{
  "n_layer": 9,
  "d_model": 768,
  "n_head": 12,
  "n_kv_head": 3,
  "head_dim": 64,
  "d_mlp": 2304,
  "vocab_size": 31602,
  "activation": "squared_relu",
  "norm": "rmsnorm",
  "norm_place": "pre",
  "norm_eps": 1e-06,
  "positions": "rope",
  "rope_base": 94600.0,
  "rope_fraction": 0.75,
  "qk_norm": true,
  "attn_scale": 0.216,
  "bias": "none",
  "tie_embeddings": false,
  "parallel_block": false,
  "extras": ["local attention windows", "shifted keys", "gated attention", "value embeddings", "hashed n-gram embeddings", "an embedding shortcut", "skips across layers", "capped logits"],
  "init": "uniform",
  "init_std_qkv": 0.0207,
  "init_std_o": 0.0,
  "init_std_up": 0.0207,
  "init_std_down": 0.0,
  "optimizer": "adamw",
  "lr": 0.000839,
  "beta1": 0.9,
  "beta2": 0.98,
  "weight_decay": 0.22,
  "lr_head": 0.00456,
  "warmup_steps": 236,
  "schedule": "wsd",
  "decay_fraction": 0.585,
  "decay_shape": "pow",
  "final_lr_fraction": 0.0,
  "batch_tokens": 131072,
  "seq_len": 4096,
  "doc_mask": true,
  "train_tokens": 890600000,
  "steps": 6795,
  "dataset": "wikipedia_en"
}
Each number is 128 + 24 x the weight over its row's rms, rounded and kept within 0 to 255. Layers, rows and columns count from 0. Numbers have three digits each. The size before them is the row's rms in percent of the matrix's.

# o: layer 4 attention output (transposed), 768x768, rms 0.0482, rows 282-319,346-383,410-447,474-511, columns 384-431
# v: layer 4 attention value, 192x768, rms 0.0516, rows 91-127, columns 384-431
# q: layer 4 attention query, 768x768, rms 0.0472, rows 512-525,576-589,640-653,704-716, columns 384-431
# k: layer 4 attention key, 192x768, rms 0.0449, rows 128-140, columns 384-431
o282 111:124130126140106121092135161138095119117157126155126145148105154109152131120113108099113148106134160168110157105127124146161105141148159117138097
o346 108:087142083120145145135151151169144139122150098143126194150132106131145146125127125166158142119132113165135131117120117119130172166137150125122104
o410 106:051137121120173148110115138169162110167131091115142154126115076102117164101152172150156092111158136147160148127128139081151092173177143143124086
o474 098:168145117193119084096119144150084139104138097118090126145109134121143107115123109145135122103082141157094170145140134154156173125137151140158092
v91 111:168118149121140096138128149129163096072132110121089120118137168148165140154128098120142110152134137152094129103086134124166146118137141176157125
o283 106:141159157107147145125128100133146158120124156078142095117121107170114135146126132128107137160142153124161113171075085131106139144149124151096126
o347 110:143134144126155127117139110119109114157099144116128151139116127095136122106102077143143131122120091082157130109177145104152110132110115102150098
o411 114:105162154080128115127136159109142144140125128144143132173102123166096135134109098178144136144133115088197079074155107151133108149161099137108139
o475 107:127120151094126153104163088113135146128123139116164117097112109135149118127107120127094178171142129099102127137122118109119130120133125122128138
v92 080:134158155128164115129180135107166109133147150159139123126095118121142122102097099122124149143130128104155104116088144122129088134149084148145108
o284 102:113145130135097111082109123090121141113135145162141133117102124147131140177115107154117142119107125142127153095136109160117135114157128109073104
o348 070:063130110116128140085104131117168130145168143136154134158125122137141104113147106111148131127113124162108117116098130118100151127123120114109111
o412 055:093118105107132136090108134126131113121170142118172121153143118135128098091161137087150138143125108131103151125130127120129117129096118119126129
o476 084:100150137141153108089112113137099139167149119183123122098089131130133157141098083151109128110088112111133109090118109147132120142148142108085090
v93 112:135102147112153110096144174133127098123116159109107127166096117125126119102152125111152122120135129139142138117097133173115105115109178087130115
o285 102:170094110089173158124064160096151097105150123131159118131145182142120141089145101139134135156138110151128099165161152125143108134101159112152140
o349 109:167170138153140149178110098137075150083136110155101112142133148131103154128126138161082154114164110066112150133124102142120115094161113154122123
o413 120:127137129164095082127156085141081108105103151136152121127147167105150106125093090141081121115132099123112122148139086106106152069124099136125112
o477 100:167099107123156117158128137114130091129121102116113109153133197136062168103178144112118107116176126160129115143135136177154117151093105135110132
v94 096:081135138118099120144116151131125114111135119171142142099064129112115066150120151116131115107123157130147114140150127119123145112147115170149187
o286 087:122122137153122108145122116135100103132126149139120122112121146140084109152098095122132099124125135155143142134114090126161152134112174132134143
o350 096:105108108148124128177119085116123106134134167121123100100145138122128121099101130115131104131137217113123123177118114072110131137109102103106145
o414 121:146165087154121099102114121094137067142116123125154154118141110162124102129116149102106165102129134134145115165160132093130086157124093101157099
o478 093:104126139108143113169098131143076138138129152162087150068123113117125123143077096143137125120123131137187134111131122128144169126152139119128139
v95 112:113152111151121130101183120127135107139142133123101096144110133139127079131113107105145106107117120139123142136136115122115140149144098111107187
o287 105:147129123160099115122127103148116108129105147147136146151144131099119091129161132107124097136146113108165139140129135094148118164098153114139124
o351 106:114105158110123125095128141153155118128119110107178177157145113104106119076199106108132105127123103141162122113165135051132157148105152107123162
o415 111:118140160119116141105123146151145143101116141135135130096111127145120138101156108141140110105137155108102119090115094101111132137106135189132120
o479 114:107108119133145127133130117123130144135126140151099164175090113113117093156148144088128143126124066134144128126095116099131091109145132086105131
v96 119:081141108136129101130117128151148116148119126135163131103140131142159137150097141086110148177133129158108137154173131105105146129106143099118127
o288 107:128133084144120128083175081144177180100118143128098116119143156113095126154124137112129099116106132106125152145116139065098099145143110120068129
o352 105:110120131144086108119147099131134125101100117176158143155140122093122134169142151107115146151120114151116133171101144111130076120168128091141131
o416 112:075113114155084090095156102110093085144066069122137184122126109149140097162147111113097177127133117132163112156143152074124116158131072119184108
o480 105:134129145148134136139136117144118158106147105165088088103100153104102128174115145124102093102128133149121107130127150128143106119123132126146133
v97 115:148109147143154136126117129121132105161149101090115142139122142139109115136102121139134090119147083152192117111099140167168102147132152094120152
o289 109:153122158117102143152140154092083136137101172143111133123077140135096129137090131143140137116105101121140141126149086181166130139160114113086110
o353 108:158187156074129132157116173106134128150141115071139130121119125149130132102102104114199115161140108120116112116147072119113122126121128148136128
o417 113:165176139119113166145103158108140095117175162105123094131146146128122157137116117116147131154119123108105147142131113152102144111119120135138146
o481 101:147175149114139096165125145112105160164126129132127125096092129152119137122050110120141125119131111110179101121135120150159106153130102113125098
v98 109:143112131130118111131096122132109131132137101138127112106128142129118111146134132106083147135126116107127129111127153109138155143128115105166137
o290 102:150131141133126124164143181115104100096141084173096114144133152162111113122170136110120153111108108136159156116122173150183111126101091106137152
o354 102:144162085110118140183130169091103157126175099159113127133144122105112129121103127136163159107138114168122124135124156126080114132145096112113133
o418 094:117139084138118151121096156123137131161139100161087130137090115090108109154126149132131154122139090175103121163113081102132073147155121107117117
o482 099:143133140124081131149122145083131170107126124136090105128191119140104103112141142132162146135094107138149181147135177115137147115141132133154140
v99 094:124109139140095103126113114156121108174102124135124114099167139141136114138125139115152115120131119128149150146141124124129097113150058112119136
o291 087:132109178103126114119105150194134106149125089073133161141121123107135098098139126097123110116133105089140093159153129084111126141146093125120146
o355 098:131112168117125097099119168149096121154084106096122169116107111116083089087120109141139135094135084123184144098149106105118147145136170100132125
o419 105:100156119124118132098126149161149127110118101106107117103106142147118151119121096118118151131101129149111146080119109112119136121135171155131116
o483 095:112104165109106137101134138166125136143093092095138170152122123163071105109142111113125130128134088118121149106170127092115103106159079132127100
v100 109:142125160136131132094110119117127127092133125130146123108122147178122122165102118095099127121115133136138117199176095136149185146113147126137122
o292 095:142161100113125120135151129122119138121119146119130144116125102107120093142073118106154094154145116169136118151105052105142109126160161133127138
o356 109:134158151130146133188125141136135119140114110134102107136126144147137121127118110148125064163132137118097120173124089136123097128137161096112130
o420 103:132142151182118140131148150138162107128124160144122141133111153158159132121103137174119115145156129157130133129116122108093121125117098065095099
o484 116:104135142159125138121107112090121139103135126092101111112125102156099098138080129127180093144117129156096091191125116102124119101133127146145169
v101 103:090138169149112152105095128103161110163105148124141101154095122102122134144120145162113125182123125110154146155127107156122124132106108163160134
o293 096:125123099145102129092130164117089096122148178117126108127145153133122125094146098110163119112163171112153166133157135075153121144110121145112136
o357 105:120124092140143117136143136152090112132122136172145098143169121165120135126155202124137143126149103112128158134139140096134118138095117156082152
o421 111:153180119132106141127121131154121119129148115139124150150167152159126145164119138162139140085123115153115170114147135105092141136085111127098125
o485 097:144099122123079124099112161128131071127134130128128084135152144124104126108111145136158130143154174135121144140162121125142182148098097148118161
v102 100:133151109134112120128121105161086127112078135109089101113110115104131159126131152126140096123133095172154141098112122176141125169151108125095130
o294 086:083105117087126116148105094138140112159093092116138121130134130106136138092123175106101127104122118088111091140100147119114119154138142143156134
o358 099:131119188146140068091092079124094116103062089153116104118116133112111127140123115143128159142105124117153128127143106135141090151130129155154074
o422 108:139115181135101109126147110117152119147089092122132103155135127119113108161127095146151123140119138147120122103126118164089139170147107129148116
o486 111:119108079098130097132110120116162120144116096112189121146114127118136153104151176070081163142153134112123142136111139130124084138119120154137128
v103 088:077122157180115140156124153123123125103129085138150133111075104137148153161117092124137093088157138150174099104103143098121106126155115117165164
o295 088:132170141102130147173128107105183114083105145125149132125095093150128111144120167166129110179120113120138120130110133154174142117154126119103112
o359 092:087108142110126106150111135154159073138134160107145117095068164133149134109144137092108084159143174147089112177126152103143131118128119131113133
o423 122:094147117134167110137154139122111084127153117115163149151126141147118105117118150122099134129120126130139109136141126113119126126115092144149138
o487 088:064113160164132125152129117119152114115129144138152122112083081176147113152126166135133137144136142103135123132081122116133108103175140097101142
v104 094:094132153138106121116147110105130169107134127131143088116146090127118140162142104145136130140143123120070124141149155132121161157137124127096179
o296 081:127154108172104135143153127104092114126130144166109144143117118167114112178120125156138137124120137143109155085147125126167160116133151118121144
o360 110:104121081123138134186146141116154126135142162133149168139135133123154133126135171119163138169097170185084118163081152133130135135128096112142163
o424 115:146145111129171110163124131119129119112122136070109170123099128125117127135164199107120119134123129130167125173088130135161119149135086124162149
o488 093:098148107173140123164127118099106125127128118155094122114127116139145088140129120165146140106077130114129132112121146135144167131147159111158169
v105 108:083129112090121118107082136153103134107115124123143115147124111098110122127117112134148116086165133163123111096101114121094107142158151118100108
o297 092:119115077122130133154113122118112144140154113126116075113152144151098134143153138162092114154139125100127108111129144171147089144098131155120156
o361 102:130102130137129145128128082132116113070125176136152101131135141132175154127152127123115137182121196122105124168135123115138080130103047142153122
o425 119:142141115107136111120156118117118111130119105112167124148135154147158105127124108128124182164103125110154105139133100141137124112104075132158123
o489 111:106088089106134124167106118097156132114101152087146080134173130147125130126179142112135104163169133132136122160147122150103110143123123137102166
v106 102:118129108127132132184110121112129093140139159121152167102163133131111127131117125113141131104148115125133113158125147111117106076104099113162108
o298 104:166136144116142110126117133121111119125114177128111126123114131117129128117100132143148135133156113151141149087164069144123169105135132125143105
o362 097:118096130137172128090088122108133146165155114085120068093119148155137095095128117135122086117159143078114130107130119161116149125108131130114178
o426 108:118153104121141171091127154121121148138157118115168117136155119179129089122133130147116136120132124087124132128136147109141083155168125101127191
o490 103:168141128137159099106111135127080097135124147100058148112115153117140142101090119148164071114122091125161096116126112148163131159108152144124090
v107 106:108103126084111172157087172126092117127140145124118147119089110161129137131089142171108148134114169096178123109168134101136114099109131110137120
o299 091:120089105115120116128099147116119127136108103129085134145077158155128126083111096127105102134125154111130133111134120131130058145111100134115138
o363 109:128124103111123120120116168072101119110134129113135128118109120140136132145073086137091132088155121125169124110153092155115083139166080118101102
o427 114:103133106058126161108117137095140139145124111138161126115140113133124122131102077145134132107181127133146127131144129130114092145201149127146133
o491 110:171095138144106102117101169107103116113153118135112128115096155130105112108117127150088077110111180121136122126187122140146118127141102135118089
v108 101:143118093102124117098075132157131165090090109111111169128150098135090120151140131130153117176154129096133138120171119121146071116134157110130133
o300 089:109143136109125119089150095130158159129121125119127124180119113136130106165153131085122104142137136127153141126144135110131115125185146103094130
o364 105:174150130072123154112092085133146117102112109103131153166152067155113129138133133122132129124140127165128159118145117157118070150135124134150128
o428 110:137101132093116118142097112155129156128135154116140095102090117121125133108112124112137120133171147140115154126096167137148098145136133145088129
o492 100:141101128136127149116141129131150131088123140110143136177125110151156090139156103099125139121134114102135112160127122119109112132137137109138144
v109 099:156116135157107115175175106119110143173120150106110119120214126123129112106121143094148092172120101100140110112150163128138126098102148077189117
o301 095:140134129088137129097144142123167147116140117120117145120116135091138132134116140128154135132114073141121137125127126155118113108170099088127115
o365 106:122118146093133127112108160159131141160153115132102108138088131104121131164128108156139095101134097121149130116107108198117180104150213112099146
o429 091:124105103103173128102105136124137119123138158123098084139101139075118142115172135136155093122121124143125148150106121153092166116117242104082154
o493 101:145142144121108133105170099169137142130123114124109147121163136088108153112127112165163093092124077119124129126160143129137135137135127113124104
v110 109:144102164124187135095118150129102146129142161115151119135077121096174125131154120121120155135136156100109128131139133126135126087142166147111145
o302 095:134124097125109148102093149074103102104140096151133130112128115159112069165134096139129146121123101123165126126119119121170102101139170163127152
o366 105:100146142120111157161130121136149118088169152111127144164140148122115147123108097135134123108124153134093144153125135138104152090161090145102132
o430 113:076139146112132132132128114125125101127138182087145121105103157118140130106132138132149094113141115117141126138116084130134157107127105153111117
o494 093:117088124167140135124124143143107148137131098147087137126108123144100089175146117132115151091111108116091133098132127153123120103148141141138184
v111 109:110138144167144128122076150117101106105137111153133148126065102139128164148104095173116112109147149133127106018110126096113170153156098152118091
o303 102:122160116102140156152164112097157147119114173145141132089103105136149127139134144166136104165113126130122121124102125132133144101156135140080116
o367 109:112093100103141127120138165103110085167132135147146143104094157104145094130134136119116095161114111141129095131132141087140088117131100103103112
o431 121:145157107093149147101139143095119127160153076115209160169148171154093104162168134147155134152132102127152106126134132132131104107108131106107139
o495 103:119095118138105150128136145142152133163125134147185116061124095123161127137115150141116131183131139122126117134119105096113148128153154131107160
v112 109:131120091111107142123139158141127157119144132115160167124132120112130161115126100124142154100122155116121162149146118172124111133111122155121121
o304 110:084086105108126135142138145149135110127147132117127133138152126102154118099123116135142139133155137146087103145134116074095128130117107119152134
o368 114:113110124185135085099094141175084108140099147164112146091082148113146108156149118130098136106159133084129131138116150118131149125122126152148119
o432 114:071141149144152127087136132128075102178129123187156162141089113160140119150130138125140096087150141121132098106130124087119156150144090132155129
o496 097:135100091121118083140077164146112096130143130107121130148123116131140128140112157143129113152158140191073103146136124156094128147135133142152115
v113 109:127117142117103121154104135153077097147156189123141096100115115120124160107133125088126171093111160169127133136108121138128125095092098161138131
o305 102:140135118109132119122104135149113095141130108130084133083105145076142106116101111106113128089122126143105105116101106134112120112135143137164139
o369 101:094131126158145096145088128135119129137152130099124097112075145151117086144104148146095129102179112074160156148136132170127115101142124093139149
o433 112:090147111169128153107127142110135098157135108117148144174135146164122102144130160152104118100158116115129142141163115119119101144178124104124126
o497 097:139136130150136094114116131173088094139145111096093140085113135118115138126159139123108112126130145121108158148107121161118109111082094132138137
v114 113:151124141154134120119159169112098103149178127074148135128135143183102195137112141104130170129099135107122137215110120092113109088120160137119130
o306 114:171141116175124131086101130110084099155139104090114123109125176116125112165110115105133139102148113119125148129126102105117138125142123150116096
o370 106:147138127141164132148089151079124138129142162108115174144116125128145122160110080137112127099144078088156102138121131156167154110132128145163163
o434 115:133171146113139145150126130099141135120108128125094139115142136134141114127105090147095135153135103076146129129158108134154115119132133181177165
o498 106:151142123148144130149104142099059083126136129120089145117103165127104148157116088158123106081120073101135114114158149153142129110107140146140119
v115 103:127148105104093153100128109143115104118108128136128122126144147136138141149136159167116143135112071125158138150104109192136128119137125129117116
o307 106:102145132132138164122156124134100114118134126120104103143139143126145127076121126096138107125120131121148122132099080099117102158110139131105134
o371 108:135135144161118088119153127146096093132131115149112132088117098139107120110115120095143149114115095121154122119169172063152078156092151142154113
o435 106:158124126151085105132148149124135073149116082183115131127121108145087141119133119122141138128103144147093130101171177066127139154112124155145079
o499 103:112146153112128136161172119168121148166119138112142083146154095158120133094082183127151150150149106128113140147135110093091133072141120102151137
v116 096:132103139116142172115093088116124111124130136111121136129140145140123132079137113109138097126099159147098133130143091129153093148116168124066107
o308 102:097116154158123129102156135151053106120153147106073095068128155123110112098134129102139103117104142120086120134100080090144121155119123167104132
o372 106:173163147119137112081089124138108084108105102079136129140144091132113147123103112122125132123103115094144131149194148142122102122095126155179114
o436 099:150134113090127130116099127133124116167104129126128101114125117163130170144130094140145122115135142091151091115135118152124117152147128164135126
o500 094:162129145127118108137115105132143113074112132074119110104116119141134110101124144123153131157112125125083121158146133162110139146090098165123127
v117 102:148136134110133121123117127137115121139119166093084121127132115120106100134099134146117118099111118123105135112168120128129160121101113034129125
o309 095:138110145116137100159099133121128116166138170125145124149113107124148165100116130125122131156162142171111118114168086155128127108115159122167150
o373 104:139119160148140109121127140096099155143108105134123110107103124152122143122134141141093128174093120140123111092135088184124113137126163125114132
o437 101:173137153147123134145148133137135141121080117136151107110153110144144109103126154149095104168130129131121122130111112141125099157153175094122117
o501 100:170126108148147088132099135088121097120177146075129108115124137137123131071143127122106092149139172152080113155153116137122138107126150176172142
v118 109:129129131118176114131070125148111081170137124156122113105117123108137119157171134088142135111121140124124142106158155122133151100135180084115102
o310 097:190141091129152116130108114134110142133108163130141064143169120147088139133136112131141121165138152161180143137135082133169107127125194152120131
o374 111:147123128151117131192122096070101158105117138117149111139141131125145160091090099132100156154127158091117142134138109156138068137126102130131103
o438 106:092130110145094060131127130119077159117077140105178126082106135134160122136084063132079200161147111124115134181150130119144083134123091115126118
o502 107:174134115154143110137125109084105158125132113125100089110146132115105117097154121129110098100120159117157118132134146142172113127137139164134140
v119 097:128132132133134137143141130118170101137109124168115149102080164111157115136157136102107101120104143136102150122116159138139134087124138147148144
o311 088:172133102156096125106102096109134110104081130122159143131133158164116106177129135139138124149136123166151183110136144162163145127120167126133091
o375 097:139153101109122172159133093126172157127135126099169140163208092130161155102126136088150131163124141158121111112122129142141158111121108121156115
o439 102:126128091150096079130124113150114142119107132117114109107160104096145099120111122073105134136154118121116114171153127114193134096089108161156114
o503 100:124130104145137148140124081099109135138120119162097149128092148126145126159137122120124133099105127114154140099105130123192119095152157120121095
v120 090:132137099105149116136149119143144111143120101178144127117108160127105121108115155073136120135160144152165137096121101136104175090122123184124144
o312 089:106150161156141115145176069125123118143129147139117095096132148106121120158124138106108117115128112118128138109121114145087122111131073135097116
o376 097:102153141107140159129110123121135116139162159082139125097110104092148108097139097084178109149112135136131071122114110137116157140101110088139132
o440 104:125171090127120146118118159116126083120141115116154135133162086127152097121137092098108159096111093110114083137138105140166082163128118125151110
o504 101:112149139126141140148145100129098146125117154138108146091131151090112156122123107137123107150143107101171114102147117130121127121116141116101117
v121 084:109126138157105133154181152129157128130186121131131075135120131119133102130138150083097139128141144105116108104129145104099136138161085153165103
o313 086:126113107165086131127132155122125115094167086136135163151124129124107121158141118141108121121145100138130130099133165157107095123133110108125161
o377 075:077125096146121127151149122137161135120175155141143151152125120108117102119140123128143143125130143160131110139090162119110131114150094092080151
o441 069:100150099153109138105143146132166090131154109136157175170133104144124102126150124109107146121141099138118138141113113110139079143124105118122117
o505 079:096118115161104147116131122146101145120162122133129153132123113132089120145151125150117133129142119135114156104137142133104099103170130122119141
v122 106:118157175146136115093135130159177129113102212083148124123152115157139135131088107156137128171146135134132099122142103140104153135100154063121108
o314 094:110151139086148141109133124067148151103145181159119124114089092135146136085133152129134111145102131113139104149120067113099106116153127115099101
o378 109:133133149128120112112113152147144058122127074164126136150103146132109101135159124149105129099118074127081144134141098087124096106146142127125122
o442 115:149086156139142144163109118136147078066151100147158132142138150124108087085155117148155076119133135127147105125121087120100152104131129150097138
o506 103:129106169158134121148151130141172097134152129128141078110097135160125107119105127116134136124117142128095118168134100130108114141105123112159159
v123 095:118139125110131124169076121107116145161160184111169171127071102127131160106123134161123154164149111151127148097132179141126100105110145152141100
o315 090:167095072116122133127158154098122136106138164136123097113133156146113151084146111150148149135133132126115148120163120101119119121093112154110159
o379 100:143105074168115129118130122107084128118117118151105104110156139123135159137130164147100147118164118091115165149116140119100070111130104163128124
o443 102:105135137115121146083113126097086128161135115143160160131138132143132129151128119139135142108137109128139125144133141123126122144115101091115125
o507 103:183110109129096092118115152096129122132147119108123091096137160118143149136122175149137095130147152162122124162161143138130131145090123177134146
v124 094:132130116105096147104103110123106135137156099177099140119124147101109141156137115102143113099161147126107087119138126094111160163143121142166127
o316 094:129147157093092122164108151159147101119153127156125126112118116149117099157126165129116133128122114155093094154134135161118155133176089127136154
o380 106:096097105118115127141110131148136099127140161129115123094060181119133139131169129090140152177142180139119134177079103145135139148118123145104146
o444 112:093085098122148111123130112116101097116136158090168128143116146091138100105155159101136134172112149141129138169109122161135133135061112101134167
o508 084:122146108105125127120098137152106126103162141184117141114087140140120142125142140141137143142132117110154102127114107136098140168168163128113142
v125 096:122161175160128135134169129132167123148121138142134110140108135203155140156139170119140187152095126096101145117156133186141128128115090155103107
o317 101:120141074166099116071118124124112120109106143127104130140148135138153117123148128083139156101131156135110145137114099094097143130146097133119098
o381 101:151094105129114083094083157095096098140090158151135190154148114103133076134132114105158151103134079125131124140095152136149159109148173133172133
o445 097:128089146123098103107108101095096113118114148115111139128168112131103122144149101133177116116167173107120105155106183098103173119110123172146156
o509 105:114156104146148128121119130119112141165147135186127164145116132145146098143111122114127168108139071131112128113131145134143133120134143125171111
v126 092:138163157144136140117107076124139128138128137101140073107198109100126094100122139154139199142101094134128123170162124127113146136111134135124157
o318 099:110119137158128142100146154098093142151152109153100119093114109101183145118102092153146171125107104128114124092128100132139097121161109132130161
o382 093:132106158145108114103133150131117118137132140143085116101142120133146102137130121165134145118100114117112138118107119139102154142123179129135150
o446 101:170098142139138121118093131139134123128127157119099108087129123107126110117118157125128107127113154126126155135126139121114175132098204082103107
o510 098:151137124145112106116142144136128077127121097105132106087181127121141110106131109152149125112116110107131126150154128131123141142120094151167170
v127 084:107148211145100100120150109137144135135148122191122096128085148100115142144120161083136143144142110107127144092141121090106179158128106130126147
o319 091:110124099180077122097139113096124102121129126150104118117137144133106128171152127110144119144140129109128179100149134090132125129139122103120151
o383 076:091100128125125126145111115141150125109101158160139127133121154106105115114145111122172126145117134151098121154094142106133143117138125099092147
o447 066:077102119141139124082120141110123091113114107132150143144133132110136092107148117125135146122114116160121123146133137119123108126097069112115138
o511 082:080133132135140140138116114116112126138132133154117117102105140119091147145111138135142126144140100103150145101116124114140105109159144110121147
q512 080:090143099113115159140118121124172121164076126081100146148118146159159147129188140147080075119134145130136136147139131151112152146157114162148070
q576 182:133126107076136144136130155145145130099189106128160145159116116154118134132136147109095175138136140149121126127140138152131128103165128152151090
q640 051:073114177123110146098144086136147156118118154137133139117132113129150114141089147183123118143093110157158085133124123108131097116132136150125196
q704 093:166122137146107123160164152118129145109155151106139143131117150133085150080127132150117166141166152126108158159140092123139122093103131134120062
k128 120:131095129126090075126143095159098189144151122139185144154135155079126108140113090112116140114143168130109096135135145110151105091137145127146099
q513 062:130109170092112111122153123125129130146179094183134098112122131144125160131101152176119133132135084164135120084139132137135139112120114138108165
q577 134:163179182116128108093137111133121112115139124132099129107162093102130109127086154129125151125100107117112107107152145122191111112135123121143155
q641 051:116157137126169108150150125143142137148107053142133117120151143130142128138146100098117101168109134138100125146138139103123110096142130122099147
q705 079:155158166092154152115125096128124107072144113111171128103111169119167147151081166138147167124133153138140144099158136153145101127159123160160144
k129 090:179116101086136108117166130162171149127160148129153110174149158120105100133109122123099176183134145159068142127135130157159138117109154124154091
q514 103:140108137113134115121154131122096135144165123156164123119139130091117091126107122140176135123104099131166108104143130146137125115117152105095166
q578 131:146129166177106105086130112139091114129125132156099131115141115102139112143106129145163093096101130120141121130130108092145106124097164115107182
q642 065:159085132122178097122122130112099109135114078127122135119150081142149121150148081108114097128151085145111126112147157113099140126101098138091083
q706 103:106148140110160180111102120130105118156100081173127111102145144136149112167146146087130097137097086128129124129142137137101125136156159130155196
k130 103:104143130128160165152110148109127067134111156106075136109101100165135168104119163116145118131118066104119171123126116149094135159123082106114106
q515 084:125129134161120133135124127158109146087093155104130164136112115106125125121103098074118156137138143118141103138151144058142084117117094104148135
q579 099:121097130161093102125112110139098145113116163120144152135129169113139127117121068136138086126157147101130097122129139069126125120124141103099172
q643 066:141161067105140123148153146140089114107166099117124163149081168168149128145153105139119128123117150113136121099132117149122132124116117151147112
q707 094:088128143140117091155127137113099109121124153146098134171145157139118069137130103105114109101131090134111112134107140111154131143102102078106116
k131 083:099122123155142166131097139094118125153132114143111111098109146123115125178121136164156131126114105141128143152123121114090109108122123102117148
q516 108:106106122120133120132111125124167116140118121131120084114152104159149143138142134134106114117101136125094128175081128135096156129154172157106113
q580 093:132150104118150135100122140111144116147137117131126095123097092165148140113149178098111146144102119165142133138102132159110112104112132121123142
q644 066:117108161144082154138083154156149130164105118141111125108168131098138186104105140160121077143150096124119128147140133126151124188144104108136172
q708 103:114133145168139162121124088136189120123131125135133092091134121174145169138163148132133142144133189114117128124137109145092136158158156172122134
k132 080:170093156102137120130149150157098093128125139137112120140096076122115134088136105065117126126155110129121157155107119121124138154104111135124100
q517 120:149109150113139116130135123116113134128155111165144115149175120114113092159120119151182105133108089120166126117106108159144128118123157100107156
q581 104:148137132133094113100098119125087103145122118166107105113146120125134079158130139152145104102089109124140113148145124126138121139111163119117167
q645 070:176129131107149105153142118106064131180131100116135073143168141090114136126156089099115129115099126113119119136104177138132137110107124079089102
q709 084:073139109099124149147094152129110129180117091148100125115177127154158114166140136082150058147118114121119113105134139112121143162171108128140141
k133 102:119149149135156165097133109102167089125084107139114134122088101147147155126130139140158141159128099106146176140114100158099149119078105102106152
q518 117:081108136159124137119106131117157099137109131134123116090117097130139165126158135137112121145133160158070121148119138115100140156135129151112153
q582 072:129136111151134152150142119060094097118123116126140151111110072144131122104187153136116142130105094187130123110087106146107120112126106137111134
q646 077:068132140174102116129106168170181141105084120140093128061142122154130115108131159130159079142148114153096147135098121090109097146135099113114150
q710 092:102113105125121138106130140129193116135127124175152138095083106138132161107145133152069177135138162120139136077113102133138166118143130161163118
k134 079:164100137134121125142132166150074071132088162138123155154104123172107114122117154101172146114139105099136143167133102114125138200133080117139119
q519 128:142101136130137130108136121130127136128169086143109102120168125123118102118150128155147120133125111118123130113097103151126118153127173130101178
q583 097:152101122171119103093090131147105129145110087145092140117092103130180069132157126128138105101130083136139137099118089142136108135099154125122180
q647 078:141099152129127132127116118108128110169126121157137104117199138142128123120132096111121096126130106125121137131099171124148116153150131090105127
q711 107:097123102127155154118092117116122152161132117141106127063157131148167152142158138109134105142130127130133129109149136139107128146148163128129176
k135 108:145156139113160115149135142122132096160099147135106145125105110160141142130153162141118152168092083113116180155131151144097153107109088082122103
q520 103:100156156148148144106111141117138111151100109155134158102066115175156154098142132102118128122116169152119103131131099108107116149122082148169128
q584 088:096146146151180123156165143102147132140119121119109134162077124156115146096162132167154186164117100126132193087117097139113122108122084136164107
q648 081:099133147144150096115140120143128164067089135129111121123100154104105146115108136109176136146126154154153115122131099110121150130138090130139121
q712 111:163145107128132088142148130148130138098098152090175164157107128081102133096097099150102154108131117086143132140111119095118123109087116109121121
k136 104:181081104108130115065131121177144123107110111135169113142106149131095175138123132165146168122157146119123128127161120145140145154121140129108126
q521 119:094088178124154117137122133105138119143114109135149090086151136150136130115138152148143120121123132142088128176068120135098162132128177129105136
q585 104:119144116139161115088127138128139127151138149148118117106093094164121125141124150111124116082098132128154129174103073132095143131121122157132105
q649 083:107149129129141114123120115150142159169050124106119101077157086096140126124126123121148091109139130128142162150106167094147130142115146119129105
q713 110:074099103130124185132138147132124104140126145146146134064147103130163146105171102113144084135132156142146156122113147141067144168152102130144121
k137 106:127150166119153119108163121121181093116108122119086110128108107128140154114120129141157138145125084131115159112100132196105120108119115149120175
q522 120:144161091113104126137146130121129107122148137142142156193115131119096112132120170118109123091139120127144116131146111130152102122143086122160065
q586 079:103101137056110132162148122153143139118163138154114132138145153136090165136102144085131142115156159102127107163140137104139146102146114149137069
q650 103:154159113146118145147133115127131120124147145122164171178118142136101147165101122139123186100135121093161104141163086154135141105117131139152104
q714 114:138128149139100129155134106109117133117149142089142127160133148141098123105089156111114111106152153138157136152119134101156113115145160136143113
k138 103:069114161130100146133123158106132105092147139144147107146114143135143127152138119101117134127168150084134100097113150121163110150171165156154151
q523 121:069154148175126143137097147106119098129123126150104151077102086145150134142138130094133105164135158160125127098147144106096113121113081173139131
q587 066:127127158161170145142118119100089109126133116145149140116138107148161084106156172112127122148122126171119146085118119137131113118116079154111137
q651 089:063132145126118146134088192141108142120112102140084127109143124133131119127167158113160111137157101167101148103126102126112103154134077117148172
q715 093:117164136096168128100077149119164128087091064199111143135105155153124129129145096141114181130134142136119120105091097139141147142155117172150155
k139 102:193141142105143109118148129137128092154101142147108149153129109132082117153124136180152150115126095130160177174149128161084160145084103046128126
q524 098:159133118158109136130128127123151121101154149088135180193099118120104114145133148141116092128139110150154132153152144133148105155154083156146084
q588 069:123107151112128134125142123151106093093176198094128142103093143082114148136093133116092144139148149126127071168143158102147105122152129121083099
q652 097:147122137147136129144156173101086056153148129103130160132090114126153122158108129142138155118116127096151113136157115133108116106114131145143119
q716 090:205101185172123085107121123131118081092136132150164153152089128101138112124121156150118154142141131131123114192134107118140103091097075149107118
k140 084:102099173115131159142091128125095120146132109157087134163155107156142129173122115087109097116166129095144110164122132102119134147159099158115128
q525 120:080127153131112123115116139116112098170118107140140121099128115104136115150156146117143107130122141169107122126152118105095116117113095182126140
q589 095:129146125132130141109107143100110128150140105161118132077138091146162112156135150120141090112105146177122132168094096129115116119117138146126137
q653 107:100141130110168136106109161142089125139087120083110113078132124118131133113146139122136085138132136166146151114158137124109127152109103101142149